Weights of a small GPT-style language model, trained from scratch on English Wikipedia: 32.9M parameters.
Each number is 500 + 25 x the weight over its row's rms, rounded and kept within 0 to 999. Layers, rows and columns count from 0. Numbers have three digits each. The size before them is the row's rms in percent of the matrix's.

# layer 8 attention query, 448x448, rms 0.0161, rows 364-421, columns 112-167
103:519509529501480479507498471495502495504504534528492526456488514499482482506480490550487538504487525481508503473504498450471519498521485443470525525534523534476503497521
101:492530518499501513522479536513505515514512548478501502552512469449486537509532492500480466455472511490439511511484475483476503493499521509497471506533501502508493477500
099:478508525545533512494497529452473484500530485523488473546499497504471515494547508483493482455495536540510468514461512507464522482478523549461516515464453539493495470495
103:511528528479503454493483464534507493519499520523520531503512485510478468513491555542476508492509480475548492483517485464489500518525456470480480507491488541482419517531
095:479513511466504514498529496528484474505477524464471570467517563495531496514496541519488522475545526508511518481515495503432481482535487504553484521485522550456507521517
092:533476469491526529469501515511483530521477483461509506514484513499472503467452497481500533506539459502522491506490506500528464491511463473526458478500459480485482524496
090:497509496548492551484502511440470501497500508525518455515456472495522542484489502466502470496476533513512455506462537486534503457459474526505528505473501490521512468498
091:465510473515491499477514552474488534497520486481529492527480482481524529462455524470492510539471504470468459518462513494498489529507467496501485509504498506535525466533
109:538483535466491446487483474527528527502470512468487569471528517465488454502483510521500523511490481473496547483509475492467477518493506470495468510470481451513519542540
106:554492493438541528515486503470453485501508528494526470506502514527458484483479511532503457523499487514545523483484520531499528556488468524499558496490501530487494486489
093:512463463573495521509513474516491481503550505510529461496486522508496542485513522515470494522496525496525489481495527542532508471517541487481454476495494544521521472554
091:509525550495496433489484457540507484488487519517509545475523499496493463551544488492465515457504505548545479506505490452487468499519528499475470496461504509464474506485
103:513521489548500513506507469482470458500513452528501533499549517528508516486494516479482470517533502540482450488527520476490509507520570514529467495528531496556498473492
094:477524454533502465502515471501476528507487466494511503510524475500500486499531521484506460489497474554497452512508528451486481489527521494530477525498479507490531504479
105:504515520483457456491543487529447475485557500518512509524523536531469483516514470494470519485501468500570508536494489495492499474478497493485495479466520503479458488489
103:500461454557470487503489520486507536506473472520496494469499480476511532481454508484521452495494491494507460466515507493487526501494529508518510482516508519500514541485
093:542480457513494522530492505479510521450530520524443483465479527503514571480502485441554458518511479479451446499545505488456500497512483490522499502529477501493504511444
099:529536482465524509505525537491512477505572507499523504498521469543479507500481476531531514531514533499456557473489473512477490481506511492491538520461531493485527480492
099:511519471474511528487524476482515532487491517540495503497506527502485527483571488505503502496510557513444525510523487487480493485513525508451516518508511520513522473493
099:506550511499487481485509463552480485480464495495517511496516483481527517513541484531473483460522511549451486501526488480477493519525505482457506502466516518467518506500
099:521500521487534466506517536515528507506498486506474469492533513480493485485561455495494460512508508494462493544481490507532570535495495486502512456573488521479479452522
104:505473490483497509479501522517504533499529510447503532528508517476509478511505490509501521524556479471467513507471499494507463491555460511470519521486483567497482477478
105:495503537555499505528489496498514489528475523518552501540525479519462489521486478487455456464513481465525508509555500490482539520503508490537503437488510519490500530515
101:552527465472495529496503521494470517528512494553504467544529510519508498454508512522505539505506481524526497524458468534469514502526539492528506509512497493488504447536
100:501517498485483495492510481553528470467476523542497496545493475465502504511503497472522450475436496510485490512466514501496461496487468497509543512476453482486504537499
106:483450500562508467511490460487530530489509485508524518467463504493527476505520513499508523526526487512454531469494491514501500484511498444513478488569455480473503541441
104:470469490536508534495476485478509554509486480511475468500497494496553515504463454518498492499500523486466503498511458482506512516499539509477515462527490495513510515536
095:447500476470502509570502547443487500529503515500535536476482499501515489516469517541515536515505500462476530533477493499518518532457505476486499476531500507477513497507
105:454523493480487512519496491472485508475449515498498473492487463522526506509556488479554509469473502486476505495513497503473503466509505496473508485458534484479517553529
102:524472477496529505519484507462496522473461453524513497508531527491462489510532484527534488504524446504520459475471500497542460526521489525500512482497461491528463473486
101:496524480469494526545509495479477455497516514523507501513489478527511482502488504515517510490519490498487487545508487513493488506503573461474522531456495474539489494474
103:468508501501471532520531445496487466525504526516470503529519489516538532500475494541461522495518540521497480492528488471482516483506525478534551523479526512523505463543
092:520502466507516506503515535530521514511532501513523504487496522496492508531426493501484515543512577488516501517472518446525521516493540460503486498479505528487498482513
102:525474519530488502520515505483492530488506504496491551493514467532507477505505487490529519470505438490505515492484489550564484528459466485523510516488502529564467508499
105:469493523533491496499493504554522492496508491498485521492536495527510490490526493509496447493505530512521513506531496514511501513489530513478520478487499517502468494550
104:509465540478505539469514517486532509520558490475524513511493512517447473463475479486511508519541498492510489493493515499513512518512464489444489492504512496484506518442
104:527498501475534556492474474473510446520530472482516468463509531511518511504459487513523444537512463519524477495516509522482449505500472540500480463476523484492442523501
101:533472505499512499501507510525503487466567481526507488523530503515504466487525500504490499510522472489516496522547474474539480501489556486512523526496497504535506452436
104:493494514495502495493472492503495460491481523504554478516494538481494475517504476510529510491541525511504527506464502513492510517489495514541513494440509487484496504545
100:483533495515504468492592451547497539463504544507527486496543505543531519499536529496457522456484523487512530502531519488450514513450546506534538511489513511468561542495
098:496523457489501477523490519511523491488434545479508537480511493450540528466511502498502513510479525501426526495519490477520442470498505515510490487510529530478487454520
098:506497499524484467502498525507501512482488501478499472466495516504499496476483493478474455538467498480502507495484453498529512505508457524508481487492505492475487546462
108:445532455497529440508497492509524496521455490483535487519520520495496473441543549509455488477515489527499464497504476535473488511466511522521500533485534480525519529494
097:487502526494508511490508461497470470510477480493457516472517524502484524528491481486531497472537478498482486520482526451542519564480535502537490503527503501487495518507
101:505552503476471500489492491500488472477499513506496498488480529521495461454459476492511524502549461517480520509503491531491518495453462503547531491489511534499467507482
100:501485522515521535481523493477520542517501525527484494512523491538485480465477548495522485517523480485498506514463514501461539488496468519501479450527484498473506480516
104:514499540527506482509496554505478468496526520500513487493486473483488492502470497475514522488482526468492486491487511522432480494490543487498524496523535492516504466552
097:510514469500472471480487538523526483485485522468500512479491497489483487492543429509452503554517486525523529528534464502525517516504444468494497512490483503495480479491
105:499510534492479546482482501484515493509527533511523484514475463484521494490462564489462519524492474495505489508527548513495481523490540535556511524517482502500528480543
099:512494515476513455503513517484483460495546487476552487539493491502481474528447509512501520464490463519537482513515460488532505522443498495519504512480478495474509495483
100:482499483472532497509539520492497465538517488475465507567514476534523524495499447503487483506507502533460466489449485536517483512499450522503511487506463500512488464534
106:487551515540501469476552469519500494478505488478485494541510506542523465513501504497494519511496507516524488508476496520477509515487539534505504502475461491487487498519
105:453531512547465480498485524529537504477516488452500469530470498489493493538500539481524462514476501445512514529485501522511510548487547517537560504487480515489501515470
105:499520495455477529487509486476507478472506501564476530480475504513487497523509483483559531490540505460514535521491537501535474532493499469458495548481532484522509516500
099:514473489438501487505479531463485539514471441487516479518493474481511524489546474467483508552466491503498495506562508502464478509478524491445511517495476507513518514466
109:532452475531518499491490499551527531473488482487519458500496537514499529522508494490526501538502507478493436479440549494481510474510552523480496503495484487487522439499
104:509521504506478531506464518520522513538512481492494514469491499486488466523474493522448498466493514529538554517521509465496481491467492485525491566466504503478510502515
095:529497486531467516469509545505471505503448511498527516504510515468508486499503512521509516543485447437520497516455477504489462492498514466487496494495476489483511522492
# layer 8 attention key, 448x448, rms 0.0163, rows 364-421, columns 112-167
097:458478502491558519534464478532512485507520477517467489502493498513498500487502454490461456497509509497492478473520500490508554519511491517485498481515514484507500487500
098:532512482456503502480499520481533515504512481512496517525492485464526495490486467540500484465488517507502485549513537483505481458461500509522493507493511485478490512514
098:511523541501513512478541496498477520484498478517484525489493500484495535500495532484515484500481526472512500507528502494482483479470503519490494499454470474488511516491
099:500526532493519495504499526542481513481506527514503525522460487542521497510532479504500434525520470493490473449473479524513547508495469521511485477527495542506484488509
092:494499498495521472453499510473503534512506526459491510491508522509491494484504501477452493530480482503499491488539478494492459493509501561511491547518516550493483485521
088:466493489515501506505534510457535577470506465460464501525523514486484528491485492527475483466490502513503482512502501521468480512549567513513462506528488488501475487502
088:481499469499502453514485504497495546500455488512488545534504477497528459553482537519458495536511485484525497538495503519511523481474510471509521506472519501516506505466
090:467541516501496496495498508492513547510500462480469549506496501486522539510492508519492473458445505498467506534506494449524488460475529516536533510554495519497497481511
101:488497542496540476502472480485497528561496521503539479490483524492500490464467495491488543480524482482504489476512502520504508511534558512488502489490526476481503518518
103:514491479519482524534542497512510491452535509520491514495482491507472454498515497499487438481514475527456519507473514492475516515511471484514485501541463491471513491480
093:508496549533499502505539510499459551487483512473487483472517522493485566480513506487513499481454513465468504539505504529431482498511493456471521503478458454510463495500
083:495468530500512518522448488506468447552527519510473479517489526511479496510482506497490487541524480494495472507505483526494511507516484526475552478480532516506523512486
105:556500473504502529475437554532468502520492500475488504491483533499507566487483528455476475524459463481467436509483477480468512444535500472507489489520469519512507511514
095:515509536530483491469485508450494528500507512476526488551482487489501549524493530534480485543493494507494487513525471500458512470467467523485509490475484520515548453512
105:486519522498526512509515478484513487464484542496523492508508475544490477456477517521526503484492476475519554554524475496468476538462483496490522460459523533489471513469
098:471524491514476462499510472479506550478482504481498507500506522474496483473476517459454488540493525495492464518517541501513515504521474486507505501513504512531502509500
096:515501531521520500455505474486495533508492471484477499489496505477503486471489526479498531488491498493548512547516548489473474477509521516497507504486503478497470525522
096:516512513497474489494465476540497412519505524534533505487493479523496464471488487516479507482523534526501498479506504462487513486502492455536482524502445493512483508548
098:555490522465495511498481500483494491532506497504526502495516486501489513482500539500530472522558536530485479509538525439497476493487504474436506519492515446479518499484
093:532520521502503498496535511462460520516485539500500521505520505510501478485541527494549477499472494534497497539517488501480498466492490503477555506469522557497465502496
099:519517547510496451521490504488548459471501511509466532510511523494473474500505456453484480535508498535475531506534513478519511539514428490499476556502457507502541509471
104:507502486522512504515491531474494488500454518483494497518514508481482494474519503503485529510496479488486475525489493511521520540496464541512504512511552513492494517522
106:483540504536516512506464482535486480540494515485501471500522484498487502524513501500488497532494499498506505482485520483494500534486509521477477457506517550524514486474
105:487501515450519465466478476499463499561488477522483528449496475505514488503530500528538550515536491516516521512496501538501498488513498473537479523524480493452456523488
097:488502520532487493561498494477470523481480514527497494473530498457459476525519499455493537467525489469468517486482505498555493527525505500501475481484480444505525499480
105:488474504533515511504504446511521557472504503469547501503460487482481502523531510496452525482472519496469505522493539506486484473462490491520522495521478508523497461508
104:483465487516473484473449492486493556547480493521511512517501477477535507477489475505490540490497519485469499502524534488484502518480532492520522571530530480497493487523
096:476449506535503496490492475476493501514495506499454487502492504502468462489538472525587472484459491512461515482476483525597489531511498499499492526515499490462526521461
103:484469484491501505454474486476519507479509522470487482492471485525491520482547492502516493513503461490506451475480513509431509481509476507506513517495544509489474527503
100:534503504449470499484526514496513513448463457506511491505500507512498513504514511493498457475455511499521479538509493493485521515464476506543501522466481520497471511494
100:474490512493501469523509475479479479497505522538508491496496505509480493532543499530531495499497509501485532512488478505491466511529507489472467486513484470494488464491
100:488494508510489494511498483492498483540487491513473493500509502486517503469483463481499495513515536502452479493479493495477488482521535513500527501495550480470491484508
095:466485506527480442500485489470495525492494539495501527483496518487494553458482506488489515492532525495535501471484492443463483524537531486509520527550532512496455544501
104:508504472453491529514516496501500534534498502507511495504501507493487439502498495549513487491495487516561503491494489497558508536487462517499464463493524471546479515478
098:523486527504487464475504503512509460496478491485498510502490471492487473496511523526472499537571505521495476564515537450479513494506461531525511500478513523491466484488
107:478495479449507485485502526488570519498501508518473497485515538496494488478501518503512507456501496503507499574525478506505487515481509487514485482507529466536480505471
104:536479478470514543466492471490518515516480507499505488462526470535512479463463502524509466517475507523542474520488523490462492502470491468493503419482523499488510506521
098:497493493451479482479507453494465445445519477498526498497503483524513459512482520513511504502516474511477527532528544451469523518477512499485510487460497485522468470464
106:508517470491525502530495498502474497520479491492522473483534486517494504481512495513534477498471477510495505461491480515491531558502512515461486510475478476517483544507
099:488487497535487495532505482520512528472497479496476496518506496519486526487527499502500480535516512496498514470480471522507497521478478507515500490516514500502584515459
100:507491508494504501522470506510526471521496528452493512497495492477485493447492485526504518499490484473449517503531471540522554483503499492464491519503516545499488461492
096:472509488501507506475479504501553502493510501488490488515493472503521521498465522526449485518481457517514469547483536500470506475479468512484481507454528518514494504489
107:449512519477504459489495493481530491513444498475542517509518476557493500487512522489476487493536467534480514524500472541567513533502522519494527482502550469485525528463
096:539507495467504492492536494480444454482529508467482490493502492499493532506498486491524473468503493524494499540516540481535532529459528505507517506520551496492505467511
100:479574503505533489493516515468516515504510497501492499480486515497467486457510495495499480487516501543513532562500536475472552536473512508494528530518529487485459518514
101:506462475487516460492508486496544503458510518507487490512478481528529529509493493484517483497475454506494504469547498511485496532493470467467475503534502523535484511508
102:522470521484497488505557527558531484483534498497513498508471459496503505460486481511456535512474489492489498458471531468466499543521490469478497473494532504519513487516
095:496483504513480489518506521508518530486461520503525487490485538476518471500511531539504501547507493508524490493479459508515491500523510517485498547510493511494549516499
107:482516493551483585500520495534497471506518510511535471514505477500505534495476488493561522509509499523450507496466510496514497503520486461481480460539478435471448521504
097:485499491500454525493537519484519475501520521474485477487528481464524530489488497508499524466487499512515526492519478472468502488512491463481502493449485528466490518488
097:488534528489488510501522503505478505540504526472483485504476512510520501461510497477501491528512476511499512517501513498490488498488479498539497484508496519511499463496
109:445531480546523492502507524551486528502508476493516502525482487484479498511483503488534497512502535482506511460516522504471545501527462509494502498476452500518517487501
100:461551473510483516519543465501517492467529485496521489501431513501504537538500534511483464499523488506503520515509542463506512520509556507477513508474473507525528496518
101:489553487494546531490537483481507497478507502509504493472526506577480502500506503486537546486502540514563505545498490463491469475488508494480518501506526496501465479474
097:470520479495496510476498525444538547533495516504516494532509473563495494526505505504470456492525481496467498510539522476480449507530497486505525533517496498429475541486
107:509484482507490495531509497530538520470521540477497523503497495524503526509481489503496498528500537496500524473494511460490486471494516470487540490468496446512509462511
106:447519498502516506504470523523490516497483472508477507498495468451508476506478498487505472473508520524496517491491471486502522439488459523509505480511480471489487487488
096:482486512500502497511515490504502536492480506475517474508516494466508489454486558508498490499500471509519501495524491481491480546490519493498549537460446522500469506499
# layer 8 attention value, 448x448, rms 0.0195, rows 320-383, columns 112-167
076:472518460455470520482558481530509488498534483514521471472521475562554515526493462522497445506510511486439459526526530514527508512507490478505526522483503520548537497463
077:518510489473498457499486501519545494491527530457507488534500490506502490535473483515489488459495484508511510503485485492547473488516477530495525520518544537413489502499
085:504515508483523513501511512494490489494510492547538514502539518506465494526496491555497529468507529432511531504509506511510457503485497529511503506490525500464502474498
081:531507512538483503537518499509499494529497459450496496497522520467513496496528494528476499546490450497554508525467481513534486491494485465487489473500490508516539552483
077:530467538475495508519508515466501471499483453518502470475488458488496515522513515499511510503523512478494511541525471469553493498528521497517484511530494480477492464515
075:525496569553489515499552498510446483459506490488464527503486507504463490492503505498490488534456498488488484510549529481517514473503521473504474460509501507512517470491
071:460491506514488468495523507534529531523465504536539503527523510503496481469505515495497536477481494460514471489499473460486518482491517498433514493525536447526496494511
082:489466454523514507517492538513518513514532493547489532472492494493506494485504506505555526466519505501489504458485519505507547475487474492477495474491485486504468498518
074:556515530556509489500523461477545524511464472490501485469522527513491492560487515520489517499506516497490543487523498475520474477496469512475452524492527478474548517491
077:507492529523500473457481473509507498487461512461517527531475547500500510492493541541528502519507480474470538490501517471546513504528467484477531494483494486477441504518
077:487508506522467557520511493513488489492516503524489473457508481527527495508503460485462522488497476521489487539509525522550502456514471490508482497480512504491475457513
078:504484481486494480462503502503487465508498468430514507458490471460516499525490525524492520495488500511520500502525462516520496469486453509480504483534488532498538488489
079:511520466525487541545493486491476446470515461453494505471518514529503508511487519472493477523497510525489513544475526496513493500505494503483518512519485543519522481494
073:547506467504475545548504449489519512484518478502487523490507462463509511512480466501481508509478480466511480481516469520466480528509538475516480513503504507539494516513
078:483511480494487499493491525483506494437478484536498526580525479494517502497504497526498474517489470530527501485418474491500467482498510486456477542531514476486495512509
079:489484552524504484499507514482492469490507492507532480519492474488497506524510508467469509504511455511510494488484500477515511503490449499471494506481499478436516523500
079:513488522510483500488478514511464514510445448513487487500465471476528513517515492439479503530534495527505524538462514533507516509471483497486480492496492501451531524482
072:514512518494481509478482510539497521509464538525451529508500493518485513480522451462484517542515436512494502497481430529540488478528553495512500508451510496480467527501
083:476500530514491569524478516505531471531478504527526489479506450455434494483502508458489492522504485484517513518498489515463525530508511483512476486502490521513516484528
075:531504480516480498501485470509504494473517479497512497516530451507504506486477495508462491508547484480479501550507498513564531495484521494491476466514487519498509492479
066:530526541497512473526532500477517480489511498503534478439461487491490506501501488499466506479497537517518484515491497452506519444523522520478505503536498493460478502518
071:475474543520525472464491494503478486517468541508525492511502482490533477510484488503460483475533499539507486484504505479485542499525496499474543482441517456478462505528
080:519503517513503487529519539454506515500479489484515472495471457501486496481488500503493535512493552534524527516516547493467490501502489518527492537505474517475545567507
076:500527483496475460517486484509558508482541494543494514499503462489521497505487507530454517531481481490488489514516491549489480495505562483468484492472464531473518475504
077:500461476444482464476452484515513521492489534566505488506518468475535516478503447439513483472515522507488510455475510524484470516481523476516537530510498500524428506482
075:512489526534508515499484522441483542517481519466519515504517521519458507499511467531492543505499516482502571468485495458531507525512519500477523483502515484502493472490
082:511493532539520478480505518514440511487540498495512470518490474486531497508509489523481508485503530494477510491544532479471494520514532484547493534521515557493508490540
077:517468486479518470491525513466522480507468493507484480527520502491517508506515501546529481499497496510494536483488473506538523467499513509501498504503487480574552499491
073:540509459497492483480535496534480475481518521497500497499524531535461518507484518495535503529545523477514508527546509508491530504465490518521484515487495551485492503507
077:486538498506487486472488509522501513510545514518525520436536519525520499469493479481522554403494499434497450514513480509522531545498571516487511480537497523538479468491
083:489497489534499497527479524488504473500503468433518494475471482512518490487536533503458503469472494531548488508497562510514488465448511498499485489526468505470482501511
074:487472504459527484471497522498559538510448500474501520531472518452447505472508535507458528519501520489500512517472469517493510484513509541483519468484498533473493480513
075:543533495522501484515492553507502534511495512489507505487493491528501495514487519504481508524511484462432528513517495473531488477475478513506514463497505452433533466497
080:460524497516500530487505533511457449508522422491534486467511480548539499506499493491489521505534478493499493488464527548532505504492514503458495483524510523471506542528
079:482505519470499537497481493504499471500527505517487500484439508504516504485491432475475508478526461492478517472473470489503504500489550540516512482491533488539503507514
072:517468539513536462506485517442529550494517463513514489519479494504502500498489430490442495525472484525477559490495459475505513464489534535517495509473517520496498484495
078:511495493437500511546487527453485520490472459576502519520472490493477509506513513522495539500484502544501464490504484424494498466499454500555490507467502448516528514523
078:552510479543512537498517556502502402487524475531485503468467510496491498508474508481540492505485535486496471501500545439512491515511482475527489476439498463488523506520
076:531495539557505459478466513473488456456529503479519498475462511500504481536505480464490543448532496492494501521452523434556511463474502512497519491516500477466486513495
083:551511509509491493485479520460527462490516482455530499497495469546495490492488495520496471501518481550497467544436505479477527488486505499530506514502508529454480515487
078:520502509504495560492496513487482482526497533513512491474496500497484495539484507477497515507527519458518518494487518517506509515511467478491511457511469511508492484527
080:547466469445457509502502489522506494484479487476460493562474525498477519506513535541535469493504526516493492464467503474462536537520472496474477506473494475551460525533
080:478506486550503442460476502483482495476506461481524511513476497487544493505481498476504498488498463526474520477533467497497476483513508514506518519492502525494520491509
076:479450541474493460444535499529485526457508483518488517525492540527464483497493505519488446545518504499548461508526504512499487484480478518500471501526506548517467465490
078:515497509512506453482527521478525493472479422475487496535485471481484490474491496480491503451501530553554500467529545549535472478481509531510506514514486517492480497489
076:525501473495505516509501515501529548544496455530527489502486452526527478502496472533457500462500477461499428502474519492518514496497485491504505498493470460531490519495
076:482493511512496507531466481503526494489487546497475522489486526524533492482496474478435465505498431478532463507487468529495481467506449490469484497477507520494502518505
084:485501527505500503495528545527485500491508512486506514490500514497508489505506520522488499507463480516543531532526490511489481514480502516477491535540496515474503520522
077:490476464531518499510557536454523476505497530500480466517537515490487506502487533475542512489537499560473501524499533519521525516484492489533502501494494531546506452488
075:500500483538506486530518483471524499481484494577477543509513474501505484506483476529506491504479469493488484500495505463492519504526508501486476519486498477557488475480
070:453520512528514487496456493475462507506504509486513507487530491503519518478502523493497476524463490525488494504486528455525504466511451503502522486475519492509459496523
076:527517527493529478536501512506469509525534486480478543463513505500534502482512493517480490505473506506492522492485510513501540472515479497515493527538496522537460518490
076:513500479532489525505517494478467471509521489501447527513486493482518521538500455489557498502491504477465541488510513535522497541498507492521487488485530523504499475541
083:482476459505496467482508473513501524494523476528501485503483519531532505488507469523527492446506503473479533486498454499510528480484546531522529506514492430562548504509
077:531471527470504477499513521505478527494537509527452505491463504447498480524500438487478521504524528505502512475482459478488499542502468465554500497506499503502493535509
066:566489537505504460499503546489474521537491496502464521462511510497519501525500503537514474535499457488491501504503484537552519463490460496512494509482511514507526522490
083:450540481490523507490533480512532512474527497502562480462511491519489510517488535492539519503446535499492506509507513495533478501516491495494456499507516502499510451503
077:513509480529485527525500472476468512504464564519523513480498466474510497490508531510552473537523514468522458504495485500536507488488523508517498492465504484540469470506
075:503446526527496563512496526503485413496517472495482517518491500491475510480508478549512509520484523497517545509543516464486517515506472483514520495474491485525502502523
079:501504486478510505482467505487480440505508495516531497472453494508501493524489553443544489473534486514481555465473536509541489487463486504538475509495507496530512499499
079:524509499510499499484475506499483511520428505452525498504463485438495512505509475468495481503498487551544496472486477491477498545498445511489496529453512547441525534498
081:520499521476499539480484526510508504514477497538502490491521484510488505501521442473452521510521495498530500519479480492565454505505472515501474482531518515509526474505
076:500512520497520461473518472454515528496512511494488480507492527484507530522498469531497504530516515558485514461475436488522513482501481506491514479516505522473448522500
076:497498511496522450475499487506514531496462484462483489467480506510491504481502545503485501482505514518469489497522479508547528468500469506484492443509511512494483497479
# layer 8 attention output (transposed), 448x448, rms 0.0214, rows 320-383, columns 112-167
067:478504482507457500493519484514498499494508507475521486514469487479521501504537517493515553482509475449460507524505504508520509512556495502486530498558467516530549497486
075:473518483511489459491525457505466507479525487516495581497479456506529503535468510517467552511503477529531555488466497534512471496485503481554473493508468506462494467540
084:508528498499535518511521453515475555511497481509487486481502496501511507478498541515460497550486525504477484491502469499482523522517525476510481506501475497478512502489
077:475492467525519514553508543498501535512486494502513494512484471505538488508481559466504458491467463514489496524519484482519526504474485492526503499524516510506534512452
072:515546506460492488494497527512508542531512498484493485468516499496496541500498493508461489480519520528480519500474466535515463514454531473519477517503518506481479524502
069:474515555515529454483528499494474481485539493532505495486527515482498475521504502459490468471494468535556485506497517473506521499466455461503506473483453511436525478515
070:485510445506509486550498479515503483538512480520480501465487554445511514491476513474470493514477457483517507489536507498518517483512504467472512477481489458544478496508
080:507513507484461525482509519495496516455499484482515502537454505496449476463479482515521541505529530453495513516525502523485526498545489505496476508548482472506466530508
070:528532502466537503499508511497494474467517490480508542462517475512494489507537509514522506493522470554564514495441545481476479547442464505494469521490465426394488520476
074:464537549465465503468522493466492457472466524480475453469521503476500525493523494512521513455534535497498535512508484514505502468497497518482480483423540512484521537526
077:532554529514497459519509468512531532551510479490469515516537511532505505471510524466513502454511483467497475512544522508485484528494504487517477478557486497456544482496
075:485506510474524499482540511499466501512537508520511489516501495465533539506475477503489478546550535510489501477510489476519492508480485510551486509495451531488551496523
078:465542507513483512492496528516522512473509476459467502474459490514556476491478494542543539533526489543531540541512526498503538512487448525530541447519491503494514475534
069:519484502460482499536507541491508534505474554496503502541476555508545536511488481511513469517466498479514499500505490534528520490540505465488516502484511486496527482503
078:506524478502491530472510503500490522507520463487476531495449460535547519543488473525474523550488505560514487481491494507482464513511480529522488544406506515492504512525
077:519486453518490447474503484500448497509505490478528518490538459525472504541492493509500476543485531498507488486468521483513516483479492481493485540474505419472505501476
075:495519517509439520498523501504473497495499495496518508489470468510475491566527529494444495490521462498522510495505496491518495522495471455520497508494489504441497534493
068:504534494469459519472502504497483486468502480526482542497479485500496493509503526494502469505493500526467499505467476494494518473459518486519520473516545530551507452520
081:522530512499495485489464510502512472539465560509494513512471514502530514515463507478480492492515474519525489518484514517526515501504508471478531490531536473510468500513
074:457501540522468490470527466501511459437489491508532491515466508521554519484479554470485506489485533485460489506506501527496465531552515478501474491534522554503527483499
063:511552522484505486506493538497502491498564506474462548486484541491503524484512471498483520488471507531492529539496514562502450497486530485514504484522495541468530469536
069:534476486480501487450466499456461507476501456529469499482497494473491467516509450492532490510471533508512481498494500488480537460513495460517525485501496474474510524499
076:482483519549504535510488480483483524547454513502495526508516498517481488529494468502521496456516499485510474465500489476487476526513469487506482484457472491433496554512
075:464552537520490476463503517520527539519501502455515487506487486517510530511506486484505515452495489513460464519471492465492503553488520502493490563498532506494504487458
074:513462471492470486507446480523508494504503497518478495481448514469499529525497457448521507507535486458499546436493490501534471529536530496477532504518522500563541508512
070:543491523451516501495501433490512477535517514544482503482547510518515547483477458488530483480530545531510520507507512482490503495477510531473460508438530489503504542524
078:537492476490544533511455506454538502499512476495550508498545466494489491479458509514506491483527508509507506469514519479488516461486497501516479492527503459544489494487
074:509496494498518493467520509459490468487531459510465497471468504520490500497493496514497503510517489537494509508497468474472452525457476566491478510471482506489508507520
071:468506506520494522537512447506506539541500487497522523509525501528505469500489534493494497461513509494487514477513473503551550492497500484504485466535441485484524495515
073:487526514489507465499533491562516487485499497544497455501452514490464516437533477485487473505493501480479479483560550477483540483502508528500482490523454512499438515475
083:494514466522478456516482483480449518480516505479480488519546481516488503541495471456495521470509468469510507474500474475484505500519506474483467483552496546509509475536
072:479553493508475550517524491474526515527508523505525489487487476505453528508524500500523504484520520471491479510520471528469504466472559518475470434461484505520452495531
069:474538548474492524488549472524521487529502520497486502499503505520520502492505501504457517466515523499511447522527483544475528511502499489508527477509487456473509534500
075:466525487505468525470528474517521528529495504513496459474450462536497472517490542477475511513514468516519500522514500470463481480466481530508512512519452534469474466511
075:506512492504494520480485500524548432459498502485480532505492478459494467533496504464446501484506510482472485527522460563548452474515556525478531510506445470497463473518
067:520538468480516484483488456488519491503506510508479492467516540581491535484484479484543493490541480488493521504479501500452469508490535519490458524437544511496479487525
077:554465504506519520514454461475522485489464503484501516529544501521504502533523502512506465500457512474509482521477476510511496514520521417501523526517529470503495490464
075:522462490516505454499490503500531523428464478498481520510512519493483498513481539505506498495505501491503483525539514469529530480530494496499541548535522490479510491506
071:500489491480522434503489506506531492426502461478500532487539484511454465510509476516484505472491485539515512497533527488515483512491475473533483533477495536464478502484
080:486541510533476492492497463534511495558477512477491537494485508504505529557503493546484467480537503537541482433481531511498483526486508497490507509461492517464484518496
075:516495508497511508513520482530459518468498513538521505476489488513452471507509505516483493520498497495474515543482476491465515508501497515462510504537432496512439496464
076:499469472544487511486463472505486511458498508476478497496487511542529530528526502516541488508485504506506541543468526494531507479497518516508500521510521476537508474506
077:528473500499464483474491494471485507485494480554466526502516507510519490482482507534529528537513529518508484497520486484494488480507493531536494495473499497510547519555
076:515503516568503506476517499516424527476524452525535513485561519509498512474491520519495471490503515515508491491481523464486521514482515539525438519457452532513522507474
077:475461492547515459509458513498511505504518511501509518529478517470477508497480488462501531474478521478505500473487510522479441511516491475511436520473503528464515484500
072:507517412491485481528544480523504526484508513492505506491469491511517513486470542538463498505518501472504469478506485464468475520530493490487541529481539496562500489486
073:509490479485500503498525494454482483527477517521489507508518464497487488524526517493513514484512534496518508483507447475521515514494452448545492548511528495508499460489
085:491510526507507505527495502541447510489500476511487528514495464532529496510476496482488523481448522507505482530466501497525498473478508507551500506485468538475535472487
073:511499498510482513499490521538504524549531498497517447480523517504468502506513490519487510489522480515489519490511494509486526510502499512510505496560529522484470519541
075:506552515500527502473506480502510499532521481453516521521481482528530513501518484468504518504553503494509495504488475515474487557478478457472529524477463462481466472501
066:516486522463472526519435492475541472505508499505513489523517523511497481508514487518484464527494535486507531486525496532503510482507557494478528488529546508566500488496
073:523471557488489518469486502497542521527488450478479512541474486532508476464513494507504474470526474470538471533535520491514528533479492487505518496508518510485520515465
074:509439515479510493479482492521462513481513504521482492478494499515461497516487507545498486527510490559507505454499492479498477484495478473538449511506540511473512510512
080:504482477491512516518526514515502525475530518507516489480461532489495539468508446513509509508508534505483510480505512511520469547492516540528530530464468507559492525497
071:489448496515539476501488503468508534488483509510496499502492519503474468539482482510473525495493452457496504481486482526533502542461465509559541571505501450470481509443
062:494529488492486480485470498507455479502516479512499499484501448475486482493525527466491488496493477528477474495471459475530498528455521502520505531473523529495481518465
080:523479501506515524535545535502537495499529479516511513500502513494530531471453507503522531499521521506511489507554555509514495494509504513501474492489441456489553499505
074:505478494522522497462497544562481491519486487525496509528498487527476516467473466478505485543509510527514512503502501515470508526500519527496481482467503528471491492514
073:477484499508543461502491496472508509450516495441517509495518517482516496498506493524534505498483482489500477542513476512519544464492510460522540483491537471540501455522
073:504466500514480480494481498523496501481481459497497497525504471526521471517461498513480478521499499520529508512505556535509469535505521542519531535486498466475513503459
076:475483507497473477500488501474464469478487519490554529492534484458512504546503515518505545534509512524514528525476468503483493492505454508502512549438551506514506523506
077:495508500489480509488539520512497471487500506518465517477535488489528505484527498498467531512468490537544498499489491503444484534475469487504496506488477502474460497512
072:507472538489505528465485529480504503459559499444518527503531534545480497488478462527540494529547537507477519529508512561495480475472575542483457459473533513522543458519
074:473505508511488538493492484471476520473516484508481509485492508501462483511458502492515476493506497510509493503529543508502461481486532532528474477508491504506512514491